Each number is 128 + 24 x the weight over its row's rms, rounded and kept within 0 to 255. Layers, rows and columns count from 0. Numbers have three digits each. The size before them is the row's rms in percent of the matrix's.

# up: layer 8 MLP up, 256x96, rms 0.219, rows 9-54, columns 0-95
# down: layer 8 MLP down (transposed), 256x96, rms 0.213, rows 9-54, columns 0-95
# gate: layer 8 MLP gate, 256x96, rms 0.211, rows 10-55, columns 0-95
up9 096:157115118095102141093136118122122176112135115083078141105084136169146142115153137165125121092173156131154117144142137130143105086159096121114116108137094072145171135144136123128114124143185151105132147131115103138128128145128107103175104137165121160064130113126131148123123150152131120140
down9 100:111113098145144160134068114094121107157149119138109145174081126182121155124163142141134106126099128123133157152123130113184148116119147116159121105142146123119134163159130050139142117089152142120115143124124126147176114100161117113126108154097135092124080111117119096145111143114113133150
gate10 103:131119128131123122124111165130137131133134132101119110075150069134125164103113152103143139167122175110056084128127133104102163142136156130120116107104137153147108133157112115135150099172072157110117135113157141128118127136126156125132142144148106166109122129175119085106119137088158163164
up10 099:124142191129097121135154128106115127138123108118115148168170133087129153115154145073151112112111142146149122098102142075134116171121124121156136097116158153080185120117120133134131154141136145126113094149096173122113147128113129123127120146131179096142100168142155141094135102107149157095
down10 091:139112102148137121120105080153140139155134121161161150088112155131120148144177116111145122100141161150128134154140165140121156135154119118102163162128101092135154154107113119128084109108109171135106132135164182170181144138108123158122173131137110141104126127148154163103110160079123124136
gate11 104:132167125164117137111133147135093147144157117104103129115092063147144126141121111141167104140119146120188152149147156165124118119130162097148158121143104097161120113103168100148101163122109145145128162139117156122097131121111122151147100105114125181126090079129142145134139149147139167169
up11 108:157103129142170151087120131120088155121104135125117170146106133159160069132100095135135115159134149092129203134102147181143142132113123118136133146113137082157120131147122122151133108117129083141132153125129126187109159140141140141135147128097140182120148132117135144103162170132109146123
down11 099:144112123082066120176134135150164086091146136137145113106164155130105133105150104094130132131103131140088132109122118085095104130123145164165169127137118143156138125111103127115105089100115109092113151131148147148123092152109117116116117124161171118131162127160080154141161117119136087144
gate12 101:146137120097162177086139104146155147129143133120132142098103181119135137126114106147132139162148114131149163147130137106180159152120128140089152138075178145119192132128099130070085124141086119101136113133118144125119142154153148141120126113121165109123100118136146134177134128152123095135
up12 099:126103149154162141163128135158116157132124142181108110174129140139124134163122124171152122118115137137101107108183123082122150106140142128123103129125154124156126086098134175132084136141127155140179171142174144146118155125135181171087115138165132123140155105151137143105144130133148152115
down12 097:161091126107180140192076124093130083101121157109101148099117120163105133135155164145125121106118094123168149085142149141157105095126100112112141137139100167136124104131099112155085127131122085113130096110118112159134114129147113136165110104123147131101146151131104081115123155123147121129
gate13 108:117125126142100115091130130134099124111101143117135142137119114103162129081133098152112129140155130129135107130118141076152152169116168135166122087104120079137148165108104127161134093118077138098155086093099132122134159094167140097129152165127077159129127108090112100138104138167139132123
up13 111:101158133149187117153121124082130128136141108118127145099127117144125134168127166128166129108131102141153137142128108114083117101182156121100161131163122107134086136139131149131139165126128062152100131145136154159124105139097126153131105094106171125111114168160113093076134119092122118144
down13 111:145159174139132106173156082121173095116156124143126147114094066116131152138111126112107109110131119124157120129115094146113116151154120140122131093119149125151082118129122147132159116123104144143132150083077152134137135130105114165161121125114132117118161123138132084096134094124051164114
gate14 101:132123120168166108138107096092124134192152103151171133122191146122144173138138131134100128123111138156110144121127161095139136110143116120087154145164113116146148108115107080136095118100145147123122137126138137119105154086109127161166142139089112102108138124122057123082123125134124144104
up14 101:095158134123094124134157156185155161109120121157107120121130150093142100160106128119117134103124094159141143123083113075143137119125156134148146133144132147107115141122149115133131123140127127150073097106148111083075085123123088144127162114126145108118163160113111103148154165106155180108
down14 102:148118125108112121133121125162140129119114142138080151115167149121125145169112110110120105156137087097145086139117112094116114135125138130125199172093118162174162106121107130159118175142153108070134108125112142132143134136150087136085127134169128129134165135080118108106159123126137112094
gate15 092:172120125114134118124143098100124124127118092100100124145160154143099121123090143139144128150135112101181141129151107085098166109122137116117133153119165128107124130152087115122118153158154115083151123110121096164114113117161142168124157109090086129144154205103140097168164145127129124123
up15 097:189111106141149144120161101103109155129132144148160149108106126106102106128111114109132119136147083156146082122112112086113127128116118157153133152133144158134149139132093168099159097117092095088134154135090144142165134172109163130100147107118097141136114142146129053113104132110130153114
down15 096:118131091143139130131142143132126160134119112149156117167112111116137098151119075129156151095170142123187152161101141144175134117123102117105101183126147089136112117099141071097120136093127125142122154119145117126126136157094138087126145108087125119089092136113116170149119167122111110097
gate16 103:130142134201157118109119151126161144061098132126117128126135149139125130133106057128147128126178125119098128143095148130182121120136159130085138137121132117096150136111091152093158106116148125085113152114110100155145191113142125171105113128136127112098133121146118137096134104137119108122
up16 104:154089128137167111153159138155151147150152156132169112094141114175104126078120153177085130109118156109134144110151109156082138076151130130136130109136109144108105124181106129127175158131118106097106109114134122153135115118122150083152126096138123138132141146067139121127141112136088118129
down16 108:135104089095134138131154110139110097078160137169119149087156134119168146130128160112118132099159124141094093122155104091118140124142072121147100097133104112122111132122161149148092133180117165123137101153128144134106116128088125134145113139098079154144102137128129145185162158109143106124
gate17 097:151094084100175144115103147099076102137134097103124145100133121118100160173117113105155104127121118139145092113085157145145140112165120143100118130091110102110093104143088110119094109140147137124111147131089132095155161093146095091158133136145121119134094126139153142111146106138129132183
up17 100:107125154128129129103147128157141077172123114145141088123135079181125152134124126110139148109104157096128114121106131128170134155140107143127097100111106104160156133109087116156071093129168099162155104146102155137145112095108117131139142171125106174153125136119128108136124113110135186147
down17 099:139121124136169121149114127134123143133116134085100139124101149148144128111168166144121124138124132144128095164128108109098116114128148120151040156127129100154126107088120124102141113108103166115148162162190135158164133108170125178120129114155139183152106127106149110150142121124103123156
gate18 107:093103129100154140117150171124118129120094075178102145115098118118122086074127089113122111121120126139101096154106139144160144090138127158140120142134135093157121169161161111103152128141158152147108148120095131153123130082145130145128094142104101140128169158131093120143172129158099101144
up18 112:127115148138185103124114158138101159087117083130104154139112104153094122079120136125118103153137149148129157104106138174075148114152107143131103157189160121122102142132122149105134131138110126106118114092092117148139112146164121141070092159097118102118135102120093118150132147106116114145
down18 105:160124113111113122091101148114155121126147083132144172170123061157126131172105125141121139100159134126091138149165131121128133116151127119107097139106114149148122143108141101122137108121133142130131107132132208089144105170112163168149105114165131110110158142114137095104143158116134134178
gate19 091:116147127115115139133127126158100154122152122173123132080114120153130148091121134052142102141127128157154183156130149165099119094107183112121094133080154093118116113107130132134118130137157154146155119150112149119099146106143117114106105137110112166146084097159097105131105137136167152123
up19 096:127131129118127096114093112110166166115143129139089107139100111152113074136135133114115156116142131126090080122141124107166048145119105096125183066141181100134151153131128121132108107123152105142134140148119129135117127141136093170155120146116121145116187137133168130130145106135123128146
down19 090:141118102150116135128141143150149089140134117125157103157182124085149166140131171095114127145129136105153047158124132117125132098116125118117162185148110133120148121132086171133106126126142149115100109087155090151143131146129140134113122159075133147163151118134168096124105117143141146151
gate20 096:165137109140150114143116163125175129089121110098076094144167088136116141126108104138144099120089116137145116124171124130113099146116150116149123144068113112116134105084114129171126124172138138183121105136136087120109119120081142123162139146118144111109090098086132143134150092146110123149
up20 097:103144144124150101157139152131124111143116120111141115127159119132125129096143137071156160086127151108123150131161146162128089111088123118097149153095103151121107092156137115177168095079165148097168158126121098140189086145119116127133131103141134128126121161098126141143116104150152099105
down20 102:127115129132079124148114145164107114143118117135153099130113144148082126136118136106132150098072146121093176144125125105141134107134153142116165134111127144133132130115127179117132124077186122157124109126148113110097186112120060117131154139170155149100117125090140149118094116090103111110
gate21 100:114134141136135142088102125130141096114133101191100073146108127077107124131085153124111115110155103133111111106146149119156110125105126096118114128143124111111101127104089156155140112129148179133090142125073174111172174105111131153156104134140138173107108132128142101133124145157099109131
up21 098:136148131169148110109189130094091086164117140139100131121140119149125127113172101139128127055120147100155131147138125113125120110127139137077129149104151144134143134105102108106127083119152099144111115090109142128145153097090129092139132128118150098109084120113177147104113102129170091136
down21 102:178125145104131153109124106093172112145133115198135106112107138125117152143106144086137140103128136140158083090131135128124182117146162166142148113165139163070081129122117142138128144162129138125131095133137122141116112129181162124118156126120143125104162182134138121159131107104133144114
gate22 098:113128160141153155117149114145149105123115188114129176106128142110134106127101123145163148147110104093127136171112153114044158158104065102124156114126121117141130139120136143138141096125142133092097140146151138116150161131133160131146105145119167086179111118133099140121144158140144121155
up22 105:130135106108133108130139137104174097129142087166110126175150125129118092147097113093161110093138155180073146125149134122143120113123140135148173093141178140106131139147159144145170122168136137145155129110106113152148115137099110109101114135118164163153133130107147094134124180118102111165
down22 102:152141146095098146121140081116165095099143092095125143178095161112139117138134160173142099121138143129136067131123167135142139135131126137123119086128150107098147115149135119086134136084135140195137175146099104102133138156126138132107161133101122122174120090105126117150142127094119134116
gate23 096:099140136159108115128130170135113121135113181158113121139107120132154118154151068095130164109129139142150162125105132158127156168116141113116083142146105123154114116100123083171102129102171113134162119105134089120120160106180163140155163141112085139106141130118132138142109130114105181146
up23 096:144128121173131107141155120126120144143149098132158132101157130197125118137160150132128135141122129139160139123107077111095074114152118174100144135132136158093149172131100150097131092136126115108097125093127082155097111139142147115125135138106167167104141139186143120113107153165117120102
down23 094:182169094153127140131122113137144164142105136101152079130140127122095133151108099121131156117122152150158095138133080147085113166086112132119111162135125143130088105129111137188110134118148102154149131121091123134147190118134127150130117114128137124110077159136139132121131091108189121136
gate24 100:180148189121119138103145132136110123135139135128056105095123120120129161131092162117129101130124132136099135165146155128116156054124128136091149138161107109123126103112134139122146145155147063132121098149120112187143150153156106088105157101131149120149147154140141132121122123107130131111
up24 101:155128127105134132121113131064119117131148130104124121124140122113119113165097120107103150100108142126157121075181134151112132085133129180115144149153140142111146144144120124110130066135116125105118126110105165188141116174149120144101103118136169126066108160127157140148140094144089139114
down24 101:109152138143104127136097124137146105112116115141131086176088114101127132110135132121153101117143095116125098121115123113112131155130101101118119055145104136121141103144122128100146121164108144133149125115146155095168062141143114093168128149130113121096146113139116158124095158184191103155
gate25 098:100164104138106124156168137098118124126136104143111163081113147120122120114109188158097148123101098133154134170078152128151142098146079090125104150132109123141135076138127124148132110130132108147142140115075131112116079087121134131153158132105161127093125129135121152136157125107081108099
up25 102:105149112163084144123123160164136161173143094107130158165127130114115138096121133121107130159137110154116141146123157130119120140136087155143127128098109107112114129128099089103143101151146202145197137093115163136143101112146124116122116106139116095124149139138124132092094097077094152128
down25 103:128110126104121119116099127164143148071121157151168144114135114114084140132130093118140098125119105101134085083090107097109119129130115116129125157169108100141129139152106141150183086094164164109108151096097167133137166126143093119112085096146123135122147154156117162132108143131126136089
gate26 111:103132132090141137123099100191145140064175137130093118105115130160160131150136109116139128142125127148170156172111141109119130176127125122147155144121157145116143116122098155158101109120112133155121111116128176167134123141124097134123167109125141136125064065128108118132121154146096146147
up26 106:129135123140110120142089145118097143135156177142140118119141098130103144102114112097113086174140155103101070111083131112143132094129142149136161099155121128118129123133094155097108147137134156124163161156145110092136142162097110152082115098070119147141143150159133119092096121131139152091
down26 104:136152066136124151137123086156119103171126127131121097116118154094137143116120116144106149140137078092150115182121067150098130171164128139119069122088080118149128107112123093165110140110128105117133145139117087120129145146142133113125137183124114118138086135114107151140127113139139157121
gate27 102:126157086151126140144132119130081097089137108142143122113120147137168115099149097128099144134104137165141136139135105175176140125168109146080146093114170151130166110087125126174152122133132104116132148146072156187156100148134142133147108137141132116137142117131108106143158121085109126153
up27 099:122140109099140160142150132152104178119126105137127144146102144159148189092095121088133143089122120162130095135128120167140128143134105118134120136146116118159175140136151157118131107101127109180140110141122166107169145119154082123114091155132108096109076127125084110164111115095160134139
down27 101:159174124136126076145143126146108143159090149108129116139123124148180146078096171087110114142099139139143133139098096128102119103141117160118108121165145094139102127101101149127147142131173173147158118118133115127144164147125118138092138152146105104125164115130160115154186136131093121094
gate28 099:107130137143097164139118107107106150136150149112100095100122152109112142169119164137132110137143165129102131168153069125140149125148137141120141129083178127131103127105095109136102105086133158170119114144094167126132141145116086115144126162143176097133159154111166130171095148116163145142
up28 094:118146130122127177100082137136173157119107133132102116119137142133165107112171118122149106143117106115135096110116144107138092092139074152164163117149129128137120105166118155189151074096144107091110119130125139122140117144118115128165132158068153123131113144132186134152137098137145143135
down28 091:126128147104111139113103143114137146113106101170124125134127125106131123143125132141087117143125105114114103115157091146143136134103137172094151150123123094076112117117131117174103114088113143175114154175115166178133160144131121165141139158133161084126176151089176151154108104120103118160
gate29 100:136126131128138122159115134105178123135102151109113111101142142141163127152124135112114099102113102149149134135156133174152116096138160142088077173111133095134136142122118113110117125097119094165105145119092148124161175141073159127105093142109095115135066093124098111122132123152089093140
up29 110:113139141148120105141124128129093174145093140113101179123137135124135115130075078123155119096113128140151148152170128151147141151130116159137104169099135115145117160121123117125157173121135109121154183116158116065123132158107124107107106132132132137154118085115115116176133174171108110100
down29 106:131126154185104175132121130141123116120138139111186097140124153122128114134157123091139135124072107170098160132105121158142161118094169087092159166131127187137102127126117132168124102119108113126129102136131098131098136086151138094137107123131123157133089155152116139158096131110130155118
gate30 097:107060136077132144119088120173086114154152101151125141133127117133168112132136146169155154136133168140156112114109126129110134100168129106155110110139174100151108147135102135144109106138142086170151117120155129139161129105100106097111094135131080149138134093113155122120174112123137147145
up30 096:119156118127105099140132133135056126134154080102148138153161141121127090128151161139103095127099133116128121087128106142096130142124141135116190089129144129094158146131115117134130163161132144167111112137145099125139165167110174102115120157137148118117189103151126124119103150136088097153
down30 094:099131163111096120098138160128126136109097154137110144164117123112134095154141160159170111137124166124138080138136121093141127118178112157128173089130164119137150132109096165103118149103128133099122172137146085120152132117134109159109138081149127116091132125142131144092127117189128085102
gate31 101:132131110150122122139150176138095138139119143126142134122138097107165124128120148144082123171128167135189152151125140127098095125137171109129121135099121125168123116079109127130129139132149157142099126168128107139078117137095108145140085151149138163111115109138126168149155078123183155082
up31 099:129115148166128157104102124125136124105125081139126151124176132124163108159156147146141123156118152136155122154117114200106126144095087145139111161142142108096150131140149135102105115143173111168126128114167137101187098173106143128085094147141102123144114130128134083137113119130105160107
down31 097:138126075095114084098089194090148103124121127148139157151120126098193141162125125117112149141143119118108150142122146167134091115145163135131098123137131137158136110116128148137136102126113119125137133141092111137097097114146078178136069143107162130120108143121132127147167132139122086144
gate32 104:155105086098104119092141143135146127139101126155177121109114117175119089149151100141121096139128152125096125167096077134104112139128143120123112105126125141142146089112142133124129117095089127121056147112126133110178141161118114165134151135106138121093145148153097134099090155142121144074
up32 098:112142084130122121123104135152156110097143120114170160134166122108109147097151121111155177116146113137124131168092123062142123155120123072078138131117116144174154159132124118125126153082096109123142131113153115165109123164160118138153110065110118126102128145087130118159114133115113122122
down32 102:149163154151153129128132158139119112135125096132100151113092121145120158110110140078118177132114092118150102112140159138142116124115063141114148133151120077099122178105156132127148134151164095121146122153143057140095164165151141143138112108099138137112134128113137117162149117136087161131
gate33 098:172114078131110096113146119138086149119150107126086154135091136157133141129160087154127135091123100111141129110145191097134144128115134127093136136108116168109099143121119111153134089117134143081121134116116136096127099182138100079152116128120139136131117109138086159093121154153181114132
up33 092:162146142144114109142162131130106115141177121056144128131125137151127119143126121124164154115144129154166148175132110113159106130115135116060169141149135099136120099170116128141125126095119147140123097094152125103107113137101132113096130152115128124071104131090153124131094181099084120123
down33 095:140157090129157080110137101127122112129145139166110153105128116167110111121172149149146083152069166122109139133137118139109159085120144111111200129112107126108131093142130115157124105108127135164108140139097119111151131091125130115144069128118120154130158095172145100144152097139135143149
gate34 095:154072164154088149103122138137096069150168113123094112124099166123124110110110133139152103107079119092130156138147120117091171154102102138138152132171111136125158126101123113120130114111106148158118112144111117125115152106121133106101159105107109169125093102140086087131137159160141143120
up34 101:098102185147130127146140117081111151127114099105080131132124133168125139144073129119094082143127111131121133100100162081116151142119116170137139182125151133128118097101138146128148120085133109143126118153123094118150127148159118145110145168141161162151137141176118118136076117154129161145
down34 104:139146090131154164167148131167115119083111135153119120077147127166141153093156089083119137122106138146109164147116119110129116123156111127131141156170129082108129140118130109129098123160085161127108114113161098138090125130112139161103161106117154135119083110127061100131160124126137120112
gate35 100:133091104152112119097123113090146127153107125123130116154140118101093123149132144143132144125140110119143127123143103078153123094066143116163174150101148128135131125156120103113134141192102134120117156112087080118150162146112146089118139101152058151142102130108127141138128168176131131151
up35 103:144105071161116094139136098142121157071142113103131097108122136094141090139119143147147095101072110141134121172151128131137112146086120100171130116154155162168095155177119107113172149137140125097115113106119121104149143164134131116132118133113129144135171137142129161119079146126132139102
down35 104:104160133156135098131111089122117174115132150121103136110134147117133124122111107112168130105106161123123131133110139131176142137113169084135111125119162183107089112136115076121117170101110096105144143143108169177127065116115119114145126150138111153133126147136175134134141142138062153120
gate36 102:138109130102129136155153116092122136128145113118107139132128101131124102143162098132105097094135146157156066119112154119153121129115105126126060160108063137146129110092138132083106113115111062133122108111163168116138123115158152086177151135140147116133119149110099133143104146139133105101
up36 095:130118129088129107123156124117153106135161128122147118144161142107117085150146085142142111172115138166163112109139138109144077097111145140134121140150108095114162146141141157156136091114145157122130137119115085096149130087148178122101144165134186135107157100089118119113141157103182107118
down36 097:119113100152147146121107106115126122097115086105149170133107078107153080116106103103157140145140096121156147158108118126111135138111119143119143097154139110123081138138123115134147171170169123159165135161133150106147129137116098123074118149124087096129082136135094089148106123123101151172
gate37 102:132115139158162131163087088100135097093148092124156170106123096147152152123080131140140107112134155150104115128099130106119125161148102105109120112125081160144121135134113132134116122136142112113158108124119150161108092095074102094118117081144130155120147133123106135170149095152096182106
up37 105:147125125138124163105111195170120176134143119111154109143161132151140136141135119170168150104157166176113125144151108126152113123122117127134124143120110129113115148054136131145140154136119145120108141153158116113057134160147144096117164130148151109106120172099103120160124113138092112140
down37 104:152096110137134112122114130108111141138133176182144167155136121135125140099110174177127105110141145148088142144135130093101137153135127135168163085115096116108112146120156143138095126118110094119104115127131116096137100092126122107137111089136063130135107111169157156120149181141127084139
gate38 105:145147089138103115177166127140138112148117159112113111120148094143176109140116143112092135126112135175098083177140131148126121093163126150132152143056106102160159130128141133148089136135127101111106161138143105130141111116137104092107097128135120137151149169110132113143094136076124159113
up38 110:174130096150180115140148148121139110142086152109154136163112121100126162143120136118091132157140129105094133111125138188136125102140154139090176138105165097110124184122125126114153106112119111100110165170089082110099129115109117150106101126116148124096139123170122125124113101089122146122
down38 106:121139105150125109101086126095184089134152097130125142128147129113128148148188139095142155136101157152118131065067110156117136141146129152155139133147154154127166111110188124138077131142126134123093123068142115145121099153141112135125104113130155113118134122101140142135099156109115115120
gate39 098:113155147158101111098161139125146181118148125165141138087142136141085163142120129127147163129066118166151140119111129140105152076100119141147095149095157131139140138120124092132112151149144121117137117133115121129107131123099139150148126112143082120112115145072115129084148159140105152059
up39 097:187138149100164130119130143134149095145145120097105079134135122133111088156132147139157089146118120103171146149101089160167150159136125120107108123118153133146188105158109112113131135165125149124110114159116114086129132142149121131131148135100112090077149169104156153099110125090141127151
down39 099:111167177110071151100087157103105135106147137138148140145150137124112123172096113131122074094109088147134076134146127142110123096136106130143080116154134084093129132160103158138118171142109105129131128119140146115127073116146116152143102122147102153117152159109142110162153141142115139135
gate40 094:141156167158150153157137137122130131114127119115127144058145128154098151166111140150108123108122085121135091138090146154144146121128109093137153078141162122118099099126157098092121169095131101158120126102139164138117134124125147086153110095123156145146125111154091095120109095127071110120
up40 098:074128138131153136112116081130138110115088126133193113133104115123121154104117094129150109114092060091134143163113147094115122135163157141124160102095146090142154142148114156120137120133138155123150088135151166131125175131134126108133111110129144145105191115097124131137169135113133149101
down40 099:115084146124134127193116099148118094183127186133120116150159110125155118125101084091152113156133125090122114134100150134112135133090134112152166127141128178083094126136144131133107082113135110120139126133138132116149090167152143166131127114119121153129076136104111088162121144113148137138
gate41 098:135117129139168126116136159124155133143092123146160133158137145157122127130098108103105151120157128152114060125155162154149124138133093149140097152086125140128148141113122146112149143122147105176130139157121115132132162106112172155122095181120099154104147164081131180154120178152118107151
up41 100:136141175119149107098135098126127145145147119095093097130139133119135090186139185127102136127116133119142097135079131117108108113148130151105110131157092125149180108149095180141137144130109151132162125137100163135143116139094135120096119147169123092120122104138094075080094114116120141119
down41 094:152130139126092149081140199121143094127130114128105179145133125121126135133154126137148085153142127105154160158133120155126154089153094099156146094138102148085113143124091154144139096128156155133103118147149148142097110149120149120111128135125144121173167148152165136164153155130100158168
gate42 110:140139111150111119136137088147132138109110119154142123111122119132116120128138125110105112089156152114163121113178156119107119133139146139164163144104167124099120123107153081098125102162152142189128169134132105154135181101121179174099123119115141187122179117127084144135153117142109119141
up42 107:146132108131124190089122145116143172117154135150107171137170087096096137122145162074130141150091131143124109121171100130176162141087122125102105135154162120118135150148105137080149141133116119111134122124112116140125152121130121151122090143122143132091134136154191128088089102134138131131
down42 100:137088110122184109113134151133157144140105129148152172109156133142154135131146102138086139125124158126123151085115123136088133148165157182098100138132177109155105147121170139098140158123141129124174151133158098086142154095116147104113129125137067128133118114132141114130131099124113174097
gate43 097:153089157135126099136126157155130106094129154132113114131123167110135131117085083089148113163139127173141192119146145180151127093148090121145116171122156132147114095126127098111133122137112138135193073115111132138124120120084097122126140153117116118140170077140108148131118133120135132112
up43 098:115137124140165123172130148142135081136109124142091110054128145130127131079154111118149096123112159119135173129098175145122170097116096124123161143143099121131179198110161109161134142125112135131143129142132136159138121109115133153141175109088116100122154088126105133130145130116120122119
down43 094:133161129147144117156148126094146175120092112100137099129122091118144165144111168198161134136099138140115108108107090115083109166097117123065126153102140122135132142136132129099144130183150144137098155135139141121117102182119118153150117153156106146093149117122162116135139103134107132148
gate44 100:126128126117126065124129109193153144129115146102116174113137119087107107106112090129138130137141119132167115116119111113149158167140130123129120083126065111137124166111136106144095120117159153100130113089143131109090185104157108104122127156099106113132120134131171139102144153125169107094
up44 098:085106085121151121130103145133150088135124125166142156135124139120144131063124110120113113161172128103123117124111164147115103106156131142124112156125077127123103096152100123117159179151172163095147118114127143113076123123148119114158112132138120116151095139135148161131136104075078138098
down44 100:163124117123144091123172100132137102102151111143121112086139131168076146113105093130120142134152104111141188130113126104141169145135128107139162071108114105144152138147091139147124107160110109132136167121119150173121142155134192098110151127128101164106129127134153150102159089123136122143
gate45 108:138157153155107122095151151148097120171135177159117100110150122155113121152123140098150126138150146086162106139186157153151133147130100106148180121097130126113133118089171084165119089121144080154130133140123112142137090170124102149146127100101139128115103137141128162139143166123140122120
up45 103:097126124166129113132102105139157130130145101140144153128172157137123108110190146158123121131160083112154123097105114150099113134107108136098099140107137089090074106146126131163117135106160154146127114110152141139138102140118121194141117188098144116140113163092129151118139143099146167137
down45 102:107113103114131153118143144126068127158102184173168124144125116084097135165140123135184138125102138106161105142134113133134167115133152089156124123126182138160125124189127130128134113137181149127138114101146149152139146133096141141124107156136166091115120141161168120138128125132151107105
gate46 095:087143111132119144146150107148125127083143095093134117085089109147102111192118138155121120100105112125149106118177176111156149130166149130136119168119087148142149116073109106161094143116115099140125145173151103125131115142155160126140162126112124133133118122093115127096130153129137176117
up46 103:091106109122135154180138119127174133117151106114111131107086151096133116089087127115130121148153119135107110125145133162165151138107098154179143164111131097117143145137149144076111068177114106125122107126155144102152123110151145175148150112165143138115149121078132130138111130145124141165
down46 107:133108127172131146111127156150119096134142128117108166106141175139121078128107127099166114115075124128156168113133106162137140127145086141134087147145129115130162141130159160094139108113113117099122162141123120097125080054132173124114156138118127147149107119124088114136104158134150159161
gate47 099:134104103133161158124158158105132161118123065073091107103099166108114126099112154082114102123146165123132104131117154081155155113179118114114128148157095126134100106157133111131130164114121114158119146107113126102157124112133115067161107151143140106098128125104116157116114127159113137140
up47 106:145142140096087167119161122149154155149069117128171107125166161163121139122114106096110145122153131112160117147111142103104161135100130113143151136129167157107191125144137150158143099150127123140118116143097112124158106161155091116145141116139132150122166111140084147146155146163091122088
down47 102:141078145164113137124170141100114161097110079129172122142066143129147139119163130165109126121129114102124149119156130138154159133146123124122142140173154117170121135170123145108115132152129121186123158140167122169108150096135101093140130113145109109152146117127184119100120148099159129130
gate48 091:131134127128153131123108120136131079098092132191094110105168139101131101104144116163120116148177135141121149138138102101092124141151115158129093155128105082120172154144092140160143142121138143091153080111115080129088095164132121090111138140172121126137121163143104130135109146120146107139
up48 094:101102105126125130105114177118141128122108169095142124107149112126149143163175117132114147084120137101088086153115140127107140125170142148088114128142139125127152145174101147133092116118129119130181145160088157105090177134088125124146091139104147140162100115099096174141121127156125123126
down48 091:154146102157135125131109144174158128111098143208123136154143124088096085113128115131106122145109135158110072120126145179158132129101146163144119097148136163111102131104114115150111115181135123134103156097149119154120111142148099127151146124182160112136116129096118149114092112121102111137
gate49 098:149130147144122145134151150185139126136135121126093078103097164100166121100125124118136082154120160088113104125101130154155158113126144074180098107116150145100146070137115096084133129174162121105136121142122096120093124145099138127090160142118122106159125138143149121126126123133158110123
up49 099:158093148102117140097102172139117119122104123133131131130146121134166124141128113115129160159091154106103141148079097174152103124117090161163120128092193156106162138098131121126138133145098125108112104125125187107114140115122100149120110152117110175115061130147116115124129118138127136084
down49 100:092162151133082160139116178117140155136125137126155119137151144108141109097140161103131108114144110111138177129125156114163092135121155093127153076121072121126127104149102172114088161154111142128149113124109161113081133109123096130152126144140158110110095151105113138164079110113117151140
gate50 109:149115079109125095129144129120122124155119123165109146099124083170124114101135122126135082143160177117136166137167156144115147133114124107153082158151147141086101115089080070132138137082101126121112140102120137136162145139127153120132098101108149128140123144140133125124133133178128188117
up50 116:144132136093108156139109153094138132141109129152130148147162115123095109129165140134123143090132152119123147125146096140109094149132098114133178167146143154158151154154120153153139085138128074135133129121185127096096110121113118162130079162126139168108120146102064091125140145119106090112
down50 103:131136150137177134162183155115121109113086117129122076104112088139144168121163113127150092133154128115132147158141162144115164146102123094151044107134179144120143145147116106097145152102117144139131121125100114119157174137111132122135108116149129127118125134124166157137119132163162159129
gate51 099:130100149126147106099148113114133174095160135135100134125154150169137090058107141116104134118146102166160141131122129163112138123140099117098160133096162161175163109150153124143129144119114090148107125108078151119085132115140113128143109130082116128154150136129122149133182146153142122166
up51 102:136082130135162100089119134112152169151164099157167129149113135117123152124108123122109094132162121121150128142136150133129153118103123156163160107169143179147126132152090139133134097141096106108113160112123162097104104173155170135196142105108095102134144127140083122113110140133155119138
down51 103:120114093150126101127120112164113110122158141119155125098097128165166142175136110146114158107123125086111158093097134103117162109154166090103048110121144148136121152129105150163140146108102142126163146107099096134102124131145108118113145109155127121128097147186106173141148140142114139116
gate52 092:091127122134177153108087100103118125134135118169120116116080157126138140098119127145141122133157138118101159135167127144158167162151104119085168117153143138169134141094135153102114149110142105149167128073153180110116167145168127152160149112087112153128168121142160136130129136128131139124
up52 095:125104131153087125103128128141150146143114132154157103156168166144124114161148118103094142150098187131125123121101126165117159121171147145127176119175119076087147116130095133092156128127159141154133105116146116125108117158104108112162130178133151115149119128151171097103139135125120129174
down52 093:157099142140061119117071126094094128167128115122115122133117136111133147124129139119108125145111115105111045144132148116159181143141157157133078117113136114109095167101147103112127135122136140119167149100124130092120097126142169157128114072141124133139145125114133106104145146133089138153
gate53 100:106093103108136102103105141184180121115122121195146130148125144101149141124124126150161094158105135130135114148120190147126137156149177124127084101139110149149064131111125144117143127112123134118121137162131139089142116159146146144158109113097139139114112155120185103140097146105117124145
up53 101:119154150136171185137139129103114127098144144132126147130136157088125086169126136119161130132147135147115127133132110151064105155187133158128137107135144081147088106168139113111125143094103085111126154114167082108096105156140117111149121119122160131152141106138171149091116140117140129111
down53 099:132121162096074105122121132111192087139132076091155145119113113155119105142151156058135142102130109117119113121107152103111105100101124118149187152112127160113150147112117162133142129120154117134149147132116104126177126114123151131133133098100147127145145130160090074132119120118117165112
gate54 103:133100120134159102126109106132152114117163122112162110111106170140111097154118138091173081121159136108167104082124139104107123160146140130108158115167069106158119139096136118085148151167134133129112133127115152144121172146133118079137136132151102129087080116159104101097134122139133136107
up54 108:076115141098180148116140111125108116117117141112088160137144131157137138130153108128149133114092133156103132136118102156140142113118137178111104132151112132105099136155145137140122111085137106177152150086162153143109138107129083116097145167130162137096107124123145135202099137133089102166
down54 103:118151150162130110116095145094146121124159117142166159127134147119085136158119142154112132111158109124147049133114136135118113096133134142152126132110106086146126125117106127156118154097116085078132133114118118122161093139139139158109071079102155139177172083126112106129103136120123149131
gate55 096:123139175117126129143167137108122156090092093125124136109126156162157123157109097155142108123150176119161126111160131168127103129125135090107166113175132130125123090130099114109127144166167127140107117123179126115095136167135085105145126170138113193125122129150116118136126147133146174152